{
  "n_kv_head": 8,
  "vocab_size": 2048,
  "norm_place": "pre",
  "bias": "none",
  "parallel_block": false,
  "grad_clip": 2.0
}
Each number is 500 + 50 x the weight over its row's rms, rounded and kept within 0 to 999. Layers, rows and columns count from 0. Numbers have three digits each. The size before them is the row's rms in percent of the matrix's.

# layer 4 attention query, 256x256, rms 0.0596, rows 83-105, columns 0-127
097:572533527538531453363444571482490498581466549483552528413532415554502466515439410611411551514397423466528506509532527507512489420409584532568635475565512503567500465423449533576469520504509470490505425471468639561413537502458457465574536562493535431531448418455518541549539491474510475522548481463532586512560552520476448562599522504508565499457490459556504508487479459471521530513473
105:621446502480444519510459574420519420374423506516575618484483572483467479564437465554507503486520460437497456558466537528488529497438500501424454528518471420459467553438434502459444439481500431513500493459489558490486475450458457508563500423471530422464533463443435578498485522526484543518470506503493500562504505438476549484489521506491539510611462581530449473587470360509532481541495
113:483530462470440480430522507510553519504477516575436505569488477515548575550405575515592496423422458479516541468467441464514590450506495520518498422544504535552429540478436471416510568543596448561490519353483517493489555508561463432514449449539557537492491485522539467488501536545571544566504505510508489526449495438569442475559479502446483376437492467367452444540391481566470534528524
112:579544492401519523471546493450536526425530476573525482447500540506358447520411482495504478482520537493438482540491569467573462521486526421557599514481516471516521506533503443480507459525463510482450410547423480544524498574571543512511537602461457518499378567586515538575439519619436497500424498438461521537488519624443502506478472435521521429485518530640518506513543519486562464466568
101:514449522472568463472528433542466531486419465425520501480477480565586574541466527534511479547416557515409512510557475535470577513386505458564383447549477517510427459539644488461529471538492461489541477505490506459512512485444537494391529511541560399531496529496483502544489554574611511529496541489446513518521501521479443430534572452491508483524497498457569610445528541578545513498548
113:536473598416484456462537494443502488450458509537541442437453518475423491421467427487484429525434516553499588409503477477412525435540516429554423477535506497556441416512515454562466455610499460492447506534526523483462491566479542455475583465486469423508570407585429519449474492499517439394485603497523494498486471494534577562478546470541565512627566513560424559391540523448517414541507
111:448511537511532547530580498494452474448432555559456418428552483510449449534480565530557524456559378451511528512466533479502477437487497460580545452455418543517480444551424489480419492523497577427462465485409455537486475443550386540502544571458541501506634515436511519525510578430405532554488525489560511512438543489554504572574572531423587530455471473484484522460454473480533479430518
110:558494501560499523503552471504513550487483452533519427431434443516481471427428524544410537576520442465590519568388535551542474525590545488424505656505507530564599498518510469513530630531582449537512546504511527426494440468431428450506505430477432499513350437501484424519505570488454492479493527566528373415482521533556467503503456495516525519486592549489456496396507481515476532545519
111:620489488505515451465491391585592505511407525558526479487543506498457401547509568505588490519520477557468524458482463461419530487605491557486516425509433467485524555456483526453455561562480524615558412557528506439372474471477567463512478569468483419406535434489521475506520464457446462427555553539503424491498452578444501517456576497492439482418553551562522601475484429493534553460564
107:526571401545525483503431539579545513552449582430516506516559444516532566531476492435423499540501503529457494456471512497593654524591432532415487502487486602615594558484413543487518520529483560442485586516517412558426525441544440492542519458474531471495424544519512414560490529535447525438568530523460499616443511566502442516576542564424507454573504500524476560522496480505467426520437
114:515459485522527436495484569488579554501515577519513528499510518581524432526428493477488541516451481472600520525544478600435433481463495455509477401537449461505566524520478464517507465600503626524519515454501502487397567483507460507529408536457527494481533554480574514429587545420563560487462468514529521410498494481493466515477497462525461525413467529511582480528628495354480466484585
105:557499406507416500552526482502518535499550535558449453443459578455398545477484460498499485493488498520504490493451535486468525426544534480499503637567555385482485505522484498464499562509445520431415415535452545397549520408541481556464510544516511429540533412484571498470534477409589472593564489487521463580522506405539495575422496499598549453435390443501557480433616504485469562462527
109:409525380558424582499479516451576482411471498439529557453430523509517504472579440571500520517478435463455455522478526509524457510533511483357417488492575505490504567559614390480507499545441486524569562461456558526521519589493564567616508503456461577499493473509444564434571488533457504427471576454506474503539507534517457525468397516411525501445505516418475481489472483551473496501469
093:451483454439463407526538496503542468514520357471486575488587479545498493506561518508523547508616447516514459518449446489487599560444532563508563443511446529397489476439520442485466449512489645525504551521487443474418519515564504524440541540601489531440546484494421425483577551508556488427488463567510472620478493548498488511491477538481378516450479486477547517510519517510577536541524
096:440433548505505495498560512463447457564517491521486416473504471495556534537499431472461534515583525532547519537451405388524423520523567435414534484458535453495603455548552449488450514441562494471506461460526526531484463503507520529522411491511515514530473476587501483548587487467473504507518488540470543450573568497529391518509472525563468482412572564491519515522511594443513432431451
095:497583527504591480526587514483473535533546553459517544488482579484460546470424462498499566562600471467499446445476492491547448495461461414405551501454550509529403476461371557535545529509374566519470516439538513485499563505562522477524456603429472563454452436506450475500578478414527543476454382519599484513542432585478483549528510482384532435549530490545533575449611526473452461607500
100:439469540409538563525492464516464463444519503463511398549407451543451564529479480458526552639492515469547580503486467564436423428613590386489533576426514474459584467508431495547540537428428559404496442499527497574525537433494534405616580442513477507558471487584576473482488499506510521521496582534448470480467651425418445496470536552507399456534593500536491499431496444507454496484384
095:487485566427533572522538506497457484508483442517520352469485485445557561509521430500541515516435479486609540600484410440485431566483573435517517489477481440522540519542536427509467520513533483504500481480489458462453420460563531533540512406527530554519556496493526509536539550454485503487474531498452449574627532477433407496415511524458411541465495495534453541515467571505574464550492
074:588446469515431525484496401492535512523503481497420503434457482460551499479524463498407398499407454486508404517501607475456560497421526490466492428614463483434569556497554477521532456566528518498479584506563586504516415493432516664426451498470514529453523507493581452482379512548491462474505476445549513497497562506501484476461358479508501563589499622449456484586546542551500447501601
101:438587439488478582557518560489398400534507486445477538542463604494478445412577531568524540499464476564510415498467405515473494550448436459569502490515468549593464531442453442576527521568437488454428406555485503505468530549505443431514594467495488530548466430538485517517516469535511509478529512475543474610491482485614565592563435414565479468467522527515465562472469469476565538460551
098:460503438460434494552478523409507444522509462413473392414508461467543475459612435435478499461480552472546446515496377458492498541515497493493535461512560448462551534534462463500503512459415486462475490526511469510499514525549544420463484414609535561543422523554567498496636484520494504504588472518420498570474590468588446553444524505450444478472503549427563407491467569596522516432585
101:462493533485470385406447481458495508513506529471567544505444470561563498518505505572393489520568410551512593583425526450439446496472559493576580447483498511538473450540602455469375518464613543428444485471520399499482420456572465501500527507524528511547561519535458435503533519534447574528437566478446533468591487488477481510453545527529487500384514565470493601468465572432516515527494
092:515451468498497550491400514409482433502464540533561539567443552434567507420542513404444457502479517630463491550511430550438430526479448469575614512401536545504493558499429471417519538601555482525472499547476510471427469595465479526572424556456419456508541547523516497457564529450510544469583552572496479519445474481495477520513511475489424453454533537471521584528640539447504517480517
# layer 4 attention key, 256x256, rms 0.0632, rows 83-104, columns 0-127
097:541448549484482536540487520560518526504530516454445555462474519548457603539589573450534511516475491633513530409549510462458552467593470532566419560511462492571482466489546555476609526507464492495544495390443437516535552566437476387529494573458473484471453595557462517481507461522448467545450558441434463489574540516512449490433519429565516458503434572482407509486499566556547456522559
106:459490573418502568481476586419481513487534513483549474542501599538519560588444497424441538452482439589428553438445439478527494378492470527550494452561549595441622532482496499470549461558457540350634521499522486466517565537525506559513506560493457522505467543501496489454544418593494603419542515473495492590577483424457583470526519561458495493530538504417528423446498549506497535514474
104:503459439473436511462499495499464480491490490461454526459426473571458523536526381494520538583460471511503469580577532456502505344526570519533589567516486536529545536419572412501482471559493428533508532469499506497490440517541550487394509485463441516515468473589510542464613467424452518500555428537489582485487469413429598486535436576498529464531533503575532562487607533583487505577506
108:422489593518462487516479537592544453453546490513561517559513549479463488459491494499496522519493538433494307506399500530515475526532520460562451446428503457470521456498499565508577577499474451511453580456473469340528468504558455496564482480624545460515501539494466503554475558479484508520499510444502526423532487441449460505479545598470613441487546446420515507499478490405464462498589
103:445517538448609556402520497503463523558520460518495527576564438452485476528512347536531476550504531455487445469476562506505486440503533571423520558501399353406577561455492491519421462520474553445589514430417502515491489571565497537573443497508349411478495413506486445556558520474531531519503499456521512581512476477441463580415518427488555515436445516514551432541555494456506471571521
103:471504552582577537429459504447507493445413561528515525455587520500512522520468530542517399511614531542371585463553524464600511517423523588531388494542514450436589437483496543431488517424577549541543511540466465438497441445469510563519511444514553571529483518486539446503461494453556528510511521544433523566485455459501473480437505485524461463455541526467590475520461506503465500561577
108:501440446516474486526471468490482483485469437473526559468544537458527547513492460475469481542610601523563588468534447505507565420525520497487508378499463506446499472527530536487487527553495449482486549476560476435548521512445378530491576449511569534379424551468444463534603472349426419496592503587594419591517499478461487523557460473639377463509511460582507483485503457444477471547372
105:458485563417457593488552492608486417563459435578495472510494513421548588490573380582473428483471506423543469451535471473509470428529516558583460519494478513543456431530484450539466529530465419577465489587417513465513532454452498449420576470448502501483545529481469457497504458519489552435577500449481547451565416526493503472560536577456492577504474450492614543516416516537489423511500
102:531470462500446549502490529478526456533628484471532523518502551580447591403450477562530598552493508372501574476532483521545478472582496442543542421557522544528493458409521547529543454412449547498548507448461437540403511460520419528451509523471502551529561425505497424535534509568542571462553448435445491480516536511540556508483456504524539432551533523456598493584446442442508567516482
097:471414523478415441514517483453464473583539565407481477475520567563519489521516494546487542493557545463523460485510426395491544550460507576537526439512443443515520411496405444560512462512465481564407452482549478540482478469471506493437539454454473554425463476480582537453571496478484491510541498596549376547471466422489417518480501439445526484498426549601484472448430509549487504511495
107:513469407495499463474469470555547477505446570425480486406510474470467485439473560545476444371499502475530445377543549592462538501518506513462543498507497441378566528458458490556520539587513497546431493459452574490447541567620536538499557535602505493467471463432474518522491475481503401407518620522594517577517489521519492528412391551487484472510554491476428454513481503485614553529530
101:508496597502577468537449496498437451443453503435526424543474517538477504505485459515457521541532447510539514470546479459531481553521486524544417446500520389615455522517461553446507489511495577523473440512432552425514427491452468463450474492447523428463488476534426429437415451520512465543527482456420525502453499440585527554507490563457585543434493532564504517566447457490568458541387
104:474500484550454488524574463613509521553507430619474574428590440530506458462468568537440489552509457527451468475461458633492599514530448518515555496492444451536555456514514524506513548493499474542485495574508456505448380452475539497522570563561541463504536552467517562435556397534498493451539460471530558444551450513474605499456524546518507467436480480484494457419419504400524512508484
097:556437432501465426585455552467497474475459545491504551480504485482523471593436612488519490440537536507548481525581525415643452397517476495573441429544611518485449530544534527441421580485502409507495505607434592543583585569409461495459596514545533522513520446476476510514472516539446487554490487554515482516537463455517557487513520514534545447494529438452477456384471478567569549505420
095:533580581555511462483495452409387484409498421521596542550449534457468548484530603573492562601516514527447521449494488507414486562386425512548520556492478469532543468486421542573549495539428571581544498501504528541424451485504458545528471613446541483475428503447523555503418476542435532525499466548574443523490508516512511428454520409573434485489448488521546558535536378461497519455408
105:497542469532622489440434634459469502486454535509484528481426507515460403507471471458489409519454507497565453550579498469473515559589546401420545507512441507494579530466565497488516525509428560542540478588509500568450540503528457475478425526499555502561609471501462522398573490475522462471581423592486575498470389528551501506458533533502508480450417481428534367363490419538396572533514
095:544448567459435523371488536470566478537552567496557507504532426467503534555540434439606515418511488538492391536469541560440503513478404432531510641506473417474512546396503526501439575486462481502514399471564409496596525450520469563544374574437514487441489451537473491499516599516467552534541512507440595466517553558472511592474488523481634504611497526527513508496468582554502460523554
097:554476535544536559464528529554534481546458513461429585525495478514499553478482527459541516541517499448491529531494543556416463527425498612454544459525497522475486502402553404426449442424483592606556463538546465506444448496528544403448442574463430498460489481489480471528495514537456484524471508454526400472532467645445546512517567461418585591576539547562469541618508572469523558524527
086:450496521482462401413534368461455553513481497397467491560630499526404546464550570500595519526534533436516468518474458453506503597468506459513562556403513465619456394550515480489549530411529490453457575482413573478527497503478401494540540389465545522569498629493510444535516475440486508451558501490579483549463574528438528489489508494398533467545392528541508522518515469520538451622477
105:591487478514478433441504558528453493466509530459476538448493455581462519622470523514536399447483444470413483500549508467571533567579593500527516548520540503460477528491514495435559384538519362420427471517446485495512444510437472513473518588536484541493497573471507490443465473516480503476481583489485456488540506469537574442406385426483539404487452487442530479513520433524485571588511
101:469488488510459475547427428578423440473530516528516533560439518531560457559458566467519578517454564500520521414523574551484399589444477467559489512510404440577466461585508572479453489576665499551516462536477561511448461580419481500502475499541531527569523523514561576508509530592541517484372440497568415488392482521456497475527450479477534445463421546551478574581483487474504492381471
106:505480461470612520556494582498547440484564569520438515553471529448518508481519520546511515497517518415508454525427453468397498520530484647435545584588568444494477534431430528611458484542390457558534400521488497528528484586502501488554479527487501468554550427498541527547463514511491518497511511528504455437429525557452442516429519394638505559595458612485462445507526574563413606579430
# layer 4 attention value, 256x256, rms 0.0633, rows 64-95, columns 0-127
102:393587534466486478510500481485547540510449479523499459467465481506488602488515475561530486529492590349544485559448520492594434527558494488447505519470541500537475527552486494510488559552499495523498483500501571521514497494574606532489471475551525533560542508528539463520450515443451496499489562477462467343458452568490584583470434421502490440525481513466523535499497481498592522478544
103:499552520491492415502529462458481542504487510564506456442470473468492491415502545532459515471491466382509527474444520565435453473517541509501493553498507492568453571489538492473498576458514477469551381523630420581444526509472355350483547511473464558516464420473448467458520501519481443530477514465562502512504555523503517626477493513447488532496516425573522468363469526447438539494470
103:506573537547482524508489528454457565475524525521495556602482548494466477526395604462511528512503515467464449564399574490444471538505574510432490416451575571440579490531578623409573556518522495443375468520473449477515489509491559504565537521502467514517481470515491470487459526475529532414565505488437580499532583480557509500552557518545496565533490480499594473571470452518569529485433
098:522525479499403426533547467481549615549433518479460469447519584531466434506551539459451499455551530535564456534496610507527564449521486463489508525523385619444491495539458448509524518478523461438546500562520492558514425483435540543554471616506432496483485493461532521552510436553447435488524417540442586473462401525550499490516552567458472426552492560467502501512503542467471479525557
097:465486461582530417432548521388512542492598465526407516473429505468504495501422412450505461552510502544532480589449446405537501505577427586380466588531548505537548512464528513346515531557587478444455608442515440541539490548451561532552542487415443509362481496464573507548568432494529490491493569477490468509554438520562442522502523540420534405474501445540471536476494504528437506507527
099:559497548545460525471505520445501554461547539475415463534531452529558514518435492477422517408489583474463503429498530500465485441428377509488580482542524464495517373506391580471493483573510550523452493464485529539435457547472548525553463537497514526495541539510459533494427555473508375547503435541461548569531471508506450490484569482506525538450470532491378517419511511512527438543523
099:452572533491516488486537454474443474483578490448528472560517520544466488536626486535415426440513467521507464483465452487530514500493475499447481487510539542565527509451466470442498553556475494471550502436573420467516506522352537523485586495424457399532523539511526516459501502535480465475518523385338494420539380547518577501454431480440504520431466525498483478521457548502447455411542
100:516571488515486427533435431459410498460454432490520585583519429580465518492418554463451447388461511474565543525521463428513461405534464413409588548601479461514476393557477566495458536483478420530511525424587539571478424548547509434491471432502615481474424473450609532562513546577448505453424466460488484515484463491465604506544430471492579595498515496553499552484506431526483593506453
100:480440452492493496456585436498578393471519419504544507441433408456615544564508488509549381438523464453494515482536463504497505519559559563507465554415492592472564458502451440494557531466453474436440557438389527428580544380537496600468423504464488470519474464592550504556408544539528470520452526505462424426463498502482556534449532475472505540437552522478464462461512461468502447538471
097:625440553578465438491482555531550369511492499506403414494543528486451418422458598504438469484585461431465534489477465438558522626436480496403446455473506537480509450559529468566521486488519489511486525456553530450541457501502487482474455542476532470498556444495476415482522495507605469502528512501519497525449528528528591481501414631497540454448467534440426449430478467619428505456511
107:542462490453555411493499545432485518488483431522578524557405611547462513422505434417476578445447468465494507488471474510487553507502441539554620478577495466444524461491477541567556528494566471525497494459473480544520550602513584374533479501407413377514491506480493506448502511450466493476551495629447495579471453469565482476563494422586488522500374562541504549512510513632499557459451
098:493514491570490506462578496479543464479566451531447439469348465452523529417562577471530457478356485457439470587507538551542476513479482520402498518569482534510558513382503459440405382498476521506584457425518544497512496443493520460482464536448454560539568451433505488576387486591543522575440567520480433492522420464525390541440554401468485463556474567480455493489483511420457507456415
096:557429592457520537462429550448569480507590504524532456534461496450566514617516449540593441507537511526502494568498503451538422460552515398535470443476525524559444573497446421530451508517524436513564506524545383498633513574465453479430527534465512494502404532503496514483523445543528477485380410479477520432526496567485412551521467577429516453483540478454453499550429513491519556520543
100:529599513546571476488448435529551466519426517560445578529605491537513532519394468498567513513445503445539488438455405484466517418528491644592416436500511482535542509478501520496503459564538545580537452453516520419556503485481554554548443421523456614452481518525444536505510470515476407504425514511522523516544495477463525483475536462453490479525591535518519635473573607544427460509440
103:517460501497601541563471491547401465567395528542476447459521646544496540408538604531544426515501445495483513544504456515524492496509404420437529524555540609446565547551496528452418465490510447525537527446533550459477547542524610574460470523416516488563455549579477481537504597548447610540422479488482460520452475502451548528538424501392402474558512493553494559494494500502477516559585
103:527495510520427473546499528479361520450457532490481515481489493588545466527529519494523563507503525540472499468552491516578486420421472467486451452497495550491570545394445433470566344469516503438440508531508499517532487410510513510509502435615521377514539519491510497486474460568481535569407429519463447532550519512552541501432416482574453482431573467591509535450513515525559453526531
105:416532442496528424453459543417533454440508525494513483505465485572484580525496541545497502535455469469510556424500515513506550384463500487549413540481482478431507499524461573506519504375559617544425571467497464445502481437531598489494496535533620512520524500471427534490552531515575489600527469465533570556514494566528533481476572418462497417519389511514493581456423490403542486473491
107:546525521460536426526564465460434419537523469517460492511380525511475552486494489528476482405433480465421511491522483532541438524489559541501584449517412475450478428566564463497430491508536518511510492491537592473508498458410491482555423462441535565532519434483530393418545515565564496594521565529492528518529463581509493531564534465417440517473494525453494517534505574463497507503517
101:520513452500451484410470496551467531466392466545373436570537477471478483553475510506542516622568503515587503453460619544402508578461500463418595546534537532418524545591563480483498564491586468469457427473486488521568452482511494541549545472503617608505562446411473389504442574330562428463457503500464575485547583515545471523611530436480505591511489464519561441486453460486417495454559
094:598481452430548461475479500450526472498550501372520463500546558436537532656598464507470504485532476577594515475453562521467576519536464447512478520558562432499425506480545497466574475538448520413477518485525424423546569488519547525515539442538475542536406496549463444511390512498510535603501576571477458378468588536510531493453459540513538497568555468431573483475557494600488484380514
101:508448500527517453466555482497460496502506514574410471527583523450605446536486486465449556519495593522423470491502430471416474495504478459508568571537544590432518511539551421567430510492478500634580506512531470435426478550497497572524546541466444430426575535383474520526518459532528612490510541451523503560485569588475436483506454445485576550439497409522548417497571461573512457525500
098:486533508514526517606537461462546484468394424465570488428556531474475532517453485574499486569502475439514454529424486466383468489503467460365594466466425532499520513404482535533578440494489490503487494530500466540472536547543460430492526404498523393524539462581419499456550519376503508413484544469526562579494462515505491458593513600474511515401476410468578488547560432455496515430495
099:447503498580481490553459504425363484565511464484521584442485592449477543504515516396544501520516539432492531479521543506542537410500529497509466441498541542520494473510530457416523543543597433528479458457456592462548521490486522454598491479502669473558403541521518416404534475475457395524483445497522488470564537518473514495454483490509511436509453436580531496491458433523539479465496
102:424441492564551554428584491581490545460479547476561486488542515431491531462519488517441454460530449561476490557487471436509469500533510534405419520614531519519429468545523337451521472537482465515502575484415523501474533436619391498598438474591516573405541561494464497456422543517403475430463449552504478533497492507479455466477545503497546433554564441500482538514522479419557560465519
101:436553514516488584532519547494461450537399510524431452458547481533534560477578499394492452537469554515502573581440475472496604444516542523444502479547462422372459561477464492472312501560554424412436567485576569481460484571590563490458537510436485501545538512447492482498525586551479498536493428483448514423474523526518502469523469444532467555477522528597449472520465536592418603563467
103:511459422554404477606594425489422462565548530447442534412501476482459464491435484539436494512460500674517532533567542460530601587527452468447572434432444471568516554490551534441495564421484515580518363490500501553497637663476540468523450458612527450438537568498465479457534521513534389464459527496491478546570549460512519480471512510535473459455499470431456526488494554500527476513393
102:429534389592505464477565555456482527512479483592487535527530531528439496519428522395475475482553401458538532540495455439424495560450488461461472532588448473572476488466529607457439429466545603358538578431528441565549516421582427530424494485516506508439530526441439492537502532519521490451520506528533497547486506474474515510450554479425453466504539514597512508457549463441469416459421
096:529539564613533441452511561568544483543531470452523484478487515494510576519499388545495549448524375453457495510528515596421496516452477546539573592512557452439573548520495507535531467499538556595531522554440570559388474503457482587467514529487521505576480471553570505437471441522529453519441505500457525553506500411481437476452527382459496496530525503457480461521482480523557470497592
105:495449586520403520499587554482538523468448558434453497498560459535484478499482537570456509520475511494547541540523512509544479429485398556463460508463519518462472547424432472508570563550475586423646498482620482438560615434596483504621437477544543377434446413486516498459444517479502427491432510577474462534512552481431532502442510457595521533552438487523480482493474450571470439561542
099:562553540495559524529482541523533543524551591520476565528521491558452453555449556596510543449488486593423433535535467464491471467582440586545448481484456511522430549465417572559494561423528512519502526441567505514459528465632503489545547456437520489482513531577600468485457467494391556402407461689524525422510479507497445537467431486482487505497494557595519517395520441561553543623570
095:535512508514507552492593543483608477474509444432494511463541509518453446505536599479488489593507527544570463412505413470485561420519512587515549479486541497452499471554528487553508602489549459521438476499603601438423519522357560419473457559521482482348480546462531528528498509446490429523461480454517547494472446472509534523520453395509484370535607514548576492508444427527502535500433
106:499498430498507573536483495502526542535509534541536615466618535485562453541493535521492482507603483514540484479503535480469469508466473459532525458541475567436540580466509454574485522462533509537478474460387500440395460434548418451468450592586494422500466461506433586475401521480505562416572450483449602593470510489469388534606549491473579434451560498544477524502504458456580535475479
# layer 4 attention output (transposed), 256x256, rms 0.0592, rows 64-95, columns 0-127
100:499541528529518515499434516458589493508568568555460551510470491537519530448476586487508515477461578532470537542494453526558628556451490520447451386535457513530441449567452499524447485467459518540532483527441482515492520521440431616600525558543468473447599419506532563504579449464587594476447503587467537496488468458606474518488587518533570482456488563444438519530491459519390490475528
104:561388554514577465507529572600551522561537478513483446486502481495541514509455389519559508599548472511583461496483455501488526501575508488541421529440379531495450460420461544593491566570513506529485586534501563557437411549497477497569540522557434563519534549537387455466564427528528443487581456507489457504388546389487486544539542556474543460559582457401438583477469451547520436443556
105:620491493523529422443543515480550437504494444524523461478479468536593420443509490535388514528468548552558504405527462477455426456464540535580490427542500398488476568552526535584544491488588461531540462486476471431493473418555482443534443469540511543526523535566459473448526546596491500444495534545488546475497433483518463411524508503540517473547471579473472562528518522445483591497505
097:431468438464534445504457541425583489577505534535466547645470541470502463327431568388532469497549414461462495449479467487423380480561519413507487489519478604564486493479525519471555505532422471505492519472499607446567407556609458457475529534453447442482501415424526572544549477528474461496534493477488548420560613444502500496499574478552499487514466550422569539399539462517610612504483
106:503471528592550490496384480524501499640492480532528516509528378509519425527518526429502483481580605506460540530516501520467466542472447399550560337479518499526464547441539420637490557445456520504475478536464540487578596493494527466482477561547641449523441391600506521433479443491455472519473533532433481467487445467534469493586514481418500510429501526506464547539501422443500488556623
098:527484467444586467543608426471471485428473454511490491508473572474531366444516474508477552596498547503427574598554446514483565497530593479538405582507486531504476546493549486535548459481550522485551464452545463470554504507447510436550561573448511465496579488481550435553561504440511520520474535545507503573433423416470522579500412528457494462427481390490552451433493509381541474508512
100:536590629513550476531490545500511530464486505536456488540536504473556465443484548540445489528452514540502527531579562649518474567517521562487512479554616426508379486483564460570556462550463552390558484438496545552539451516478519575463465495432544542460415493455509540416554478408534467516437515468515467468506495475493473397606492470517436408497494563507508492518486526529522476419415
104:556522510491500574453488461510577499591436552486498504573487513514516450499522450545462526533589425510543483464547521422442584477524497570506488522411489529559538598521591489455431543473469634477457520582472469548462598488437479563496447535503467426578497553527563525522468430478505556604584531545461481500439578540525453429533447493537407493528496572457510325448644527452549575551532
102:540478502468485528530423554578578528497528592512621561526523476517498487420528597458601426543393432450504457468495501566510463460490479466419495473553539482406419531490491552476552416461548565426458461475461447456575433585487526474436622517529541467478492462386579487534530542546504509539497493467459500436509488529483544486445457531447503478417527511621585508614512503449507575516497
102:584521486497533502441398536442398591558498533419484429463531508444452510493411442509580486520468505445484421514524611455532560549428477552567535476500494569530584509504519441547489479496403445510524506380525481570436437509508548432444542512448529553534529492544538563483521472489582519460419503491440533505519627493481511535547571453541595544413447544527425528510495503365443447507506
110:503493535469452534526499459538535581516451537514542515491548456515514462529449452596562546437547596569480599528487490510422437576483536479513407515553575504552601594502459573499507525539575610468580530564471570486483497521498607408506495421443475511556487439545469521488500514558532432511494519504531597512553418553493559530429425567423472541545468485556484453462503574452450494486521
102:530473482483588514508457464470509461395505512577489545514512472485555465506435473545512482436555526402533521485450520444471628523500644455508529484401466548552516493457547515567588545526498581445510523572416478390528429495479528484354650473500488549471444502515487437495439585443460595462491515502458500519529537529543405575530508441475436435493508524525495444504484594552582570471611
100:549463494461477472494531412526506504551519469515508497567517571493468474552494504408557523494598519506517552534481509476409543498497445509569508523475484593497528451547515570335567421458527533545535416478502515474499555515513490388424446529461478450529438506557409502488486468515532552517504492580373512511526467522502559450480504576477477475471474519515417471537500442582478442428485
099:453471508500568542491496512483428585554610531461512545475489482538509534536529380611506465587487543460487523521458486569465407497550549506456493490588522460475467473522530532557390499522438603455458465525600524461598583433549495562456549604471464456464635533444563478502486429453445549465479569454608527521494509575505492382449547483548484582499465568549418491462427501523523451452601
105:616495497466505599606508445486486478492574520427511565560497540475471497557473575443471646540553518450408440555489441524453540522497515565474458429533401482427473612517594523461501604566542485409478467540441482542503494491496567492430576520390543452460495538520502514541461546529530435504486497485474435501545477584513569457527629543532497479467562544505469456538569505461448444476551
101:533560519505482549479591561534524418487513486528460521529538459483547423458496522482484582449553498512512554500483466407545556588486495490468502664450464491516492445523584560545472572467509580487500443445460489471477470556503546507466481530424513410461517541609539536470449539511566605495464510506606454501479561537353501433533567442468537498383534466564586524490530600463419446516482
105:506477482562544444543607580480470494451548497517543578406488513530526464480425602444503564468529576449518498510491517542401404479539536523537513505523545486565493541484547539489537529451534498431555490550530522386482556480410489577553512507466509492508504532488489530521485432480478599459543505613453517612481512430500531472442502413561481488367495342514522469530488505557575401530525
103:483563414559537522510516477575452566451457526498560500473528459469481547554538546396577431497490458566418470530387490481480659487478527503473481564498547496553510513451617481592464547551559527473478596532480526596504601488519537525538515522458449447545597423506443466477480430470494559557454473509475474543486607556477544612458462489482480501487443413521485498506478516483518509421589
102:570543401509495453478491546464482521385478529428524482495489500425540491525428483378551456567626479518569511496533509465557535509525449498457578532589436559602516492499493454504499482501495451430472427466503570553483510479439435617421483468563548483469510575455517476528503453542467483468516521409538513515575389471549464414472483551468517496516483413463407497471566490466557520474497
096:491490492502491463492419607437430557452482492452471436507491546494513560422490603451522419452414549524468455500547507543510487549469475516463513573567559487513411518445456453505447499470480502589458432460504422551485511534486513441511490478470506544420361515461333578560507505598517450470521402546606602464561369489500457427542530484527567491492455558534548430574489502558475513568513
102:536551348550480530437489451504500477469415454495449469515520582451455484465398535527467511522577427498464647599473473497543528418492467538501582456469432492594474551507511491471546500564570600473486472493492446481476471540519432480499440605614618433509522568470499547457485417460413554503440487473481454587559542524474493512587447498458587555526511507535516428527483498532504499543424
101:470481565462545519613525508441501527485445572549494508509545496508535492484569477482432608385466446481447489430534525561556474426506483548510499496526514425491562458579459463543547543613473455544480387456543480523493529466470488554458471600505488540480457568481608548531528519543594545520576507543399511544602476516536482491527459508389468442484541505470466547504455464434450561543502
101:566424511491496478524520472497558443496536448508544509454472483513513504519472506453471420487508517506541560384498530624560532509439515472497481411486520562476526527505452437583542517446486574566471471572470481550516486619478504533531479503536471515393441577517501606509401473535462476611419503427443531517436470488549577424519543433531495478537518537577510482460523459443554459420510
106:504514508570453482513447528527486547487421503380441525518474491496547627473484457515463511552569473492519441476444479512506511525514476542479598513425472486392493497567485511505495511577558424549500461529525516424548489491575362601443462502519606531606509548396476466464466538504561574560514499447385489470494457532496513497517602408446452468508481499461467418541382534574500449506462
101:408531518591578470501528503436551461496520422450505522486487562479507450532375485536520524515555536562490461515482492463552562462544478519483496529410504476426452486575535526501625557388517588491545538566551528546515494487455559407472356465462634407566489465514538528580536520615465473485500470425444467543522498588443622559577541445575550477483482464464469443461541472445527519475577
104:491506538445438481527502498488615538489409516558518489506432519499474513516530530511493446466416474489474475493610513497500476589476492451551573577556502456485465421532560513427432540441504517530479518505422533479516439477605483547568386496388439540582537516544529491486461414473522594441370571499441519489317503508456524475538506516476487547511477559484505484512533524471451537564545
105:547518430501446545536487507593497500481546420536510585559503486536533463445385468671496572470502472542426460499401449551544444533492492476478498472484541525508401496475463536482571477494472467570458488500569581527512580518496477592433537594531431451446461538541485568427526534590459504517584455491492536501519468499578521493547352486478400453503525485455557557469544577481496493453582
095:536426401500595508545535452496443503610444597465582394462507439507439591430460589521559479436501581495523537536481496542454521456530548539516563508422491497517558515487491599500500445520459507499449414502539447507481465497520530493525541463474545491478580459514484492517520467429472560550534546486618502480429431552534454602595551546496460532458541532588505402523482492501447518453410
107:493494462647496499442461404545511476398541518500464546562496397493510513487517500517494441548505498605513461546473517479422609454498475578537525546459496505550540399566566553429437453501519410525479485409548570510566460499520500443507506493519474459588381503588520546508495441511527539429510517533543485517514498459553503496459488467513496494387482490541581542434561478434432648525604
104:541518493522529532499512491513386480568508541543505628513490451543446586474464490538513594516554444485572554483496461439424569497565441416455448527490417425501475535425512546525537476506473412484542424628499507435481489532493554437488457548476440481452534504443528475540375531570547498577498591472511493446436534593513439334501563513502547576507491499503496534546546419500471511463500
098:602475516425575450518498391531499548437549469567512552579474402443483483461465526540516469460573500479543575479490502502512419567521538446438558416574507460425581514422554460461469502461567465447465479454488471439505456499558466623570422557466528512531484581496577539507523502527464529571513518545479567531564511564504575481551552561557529477487530499554476452410539505527520414526588
106:488530455468508430480496435485550512391572543507445476465465595422514511402459450499466516374506500491464467541496457572551483480473430519483472478568460459435524557537464551555520612620422468495464521538535482507513481484458507492531387539607431554533505486398530450578495541424466485543526538528419498457535450603468456391541494412560459450482437550518546495504503557453504479491386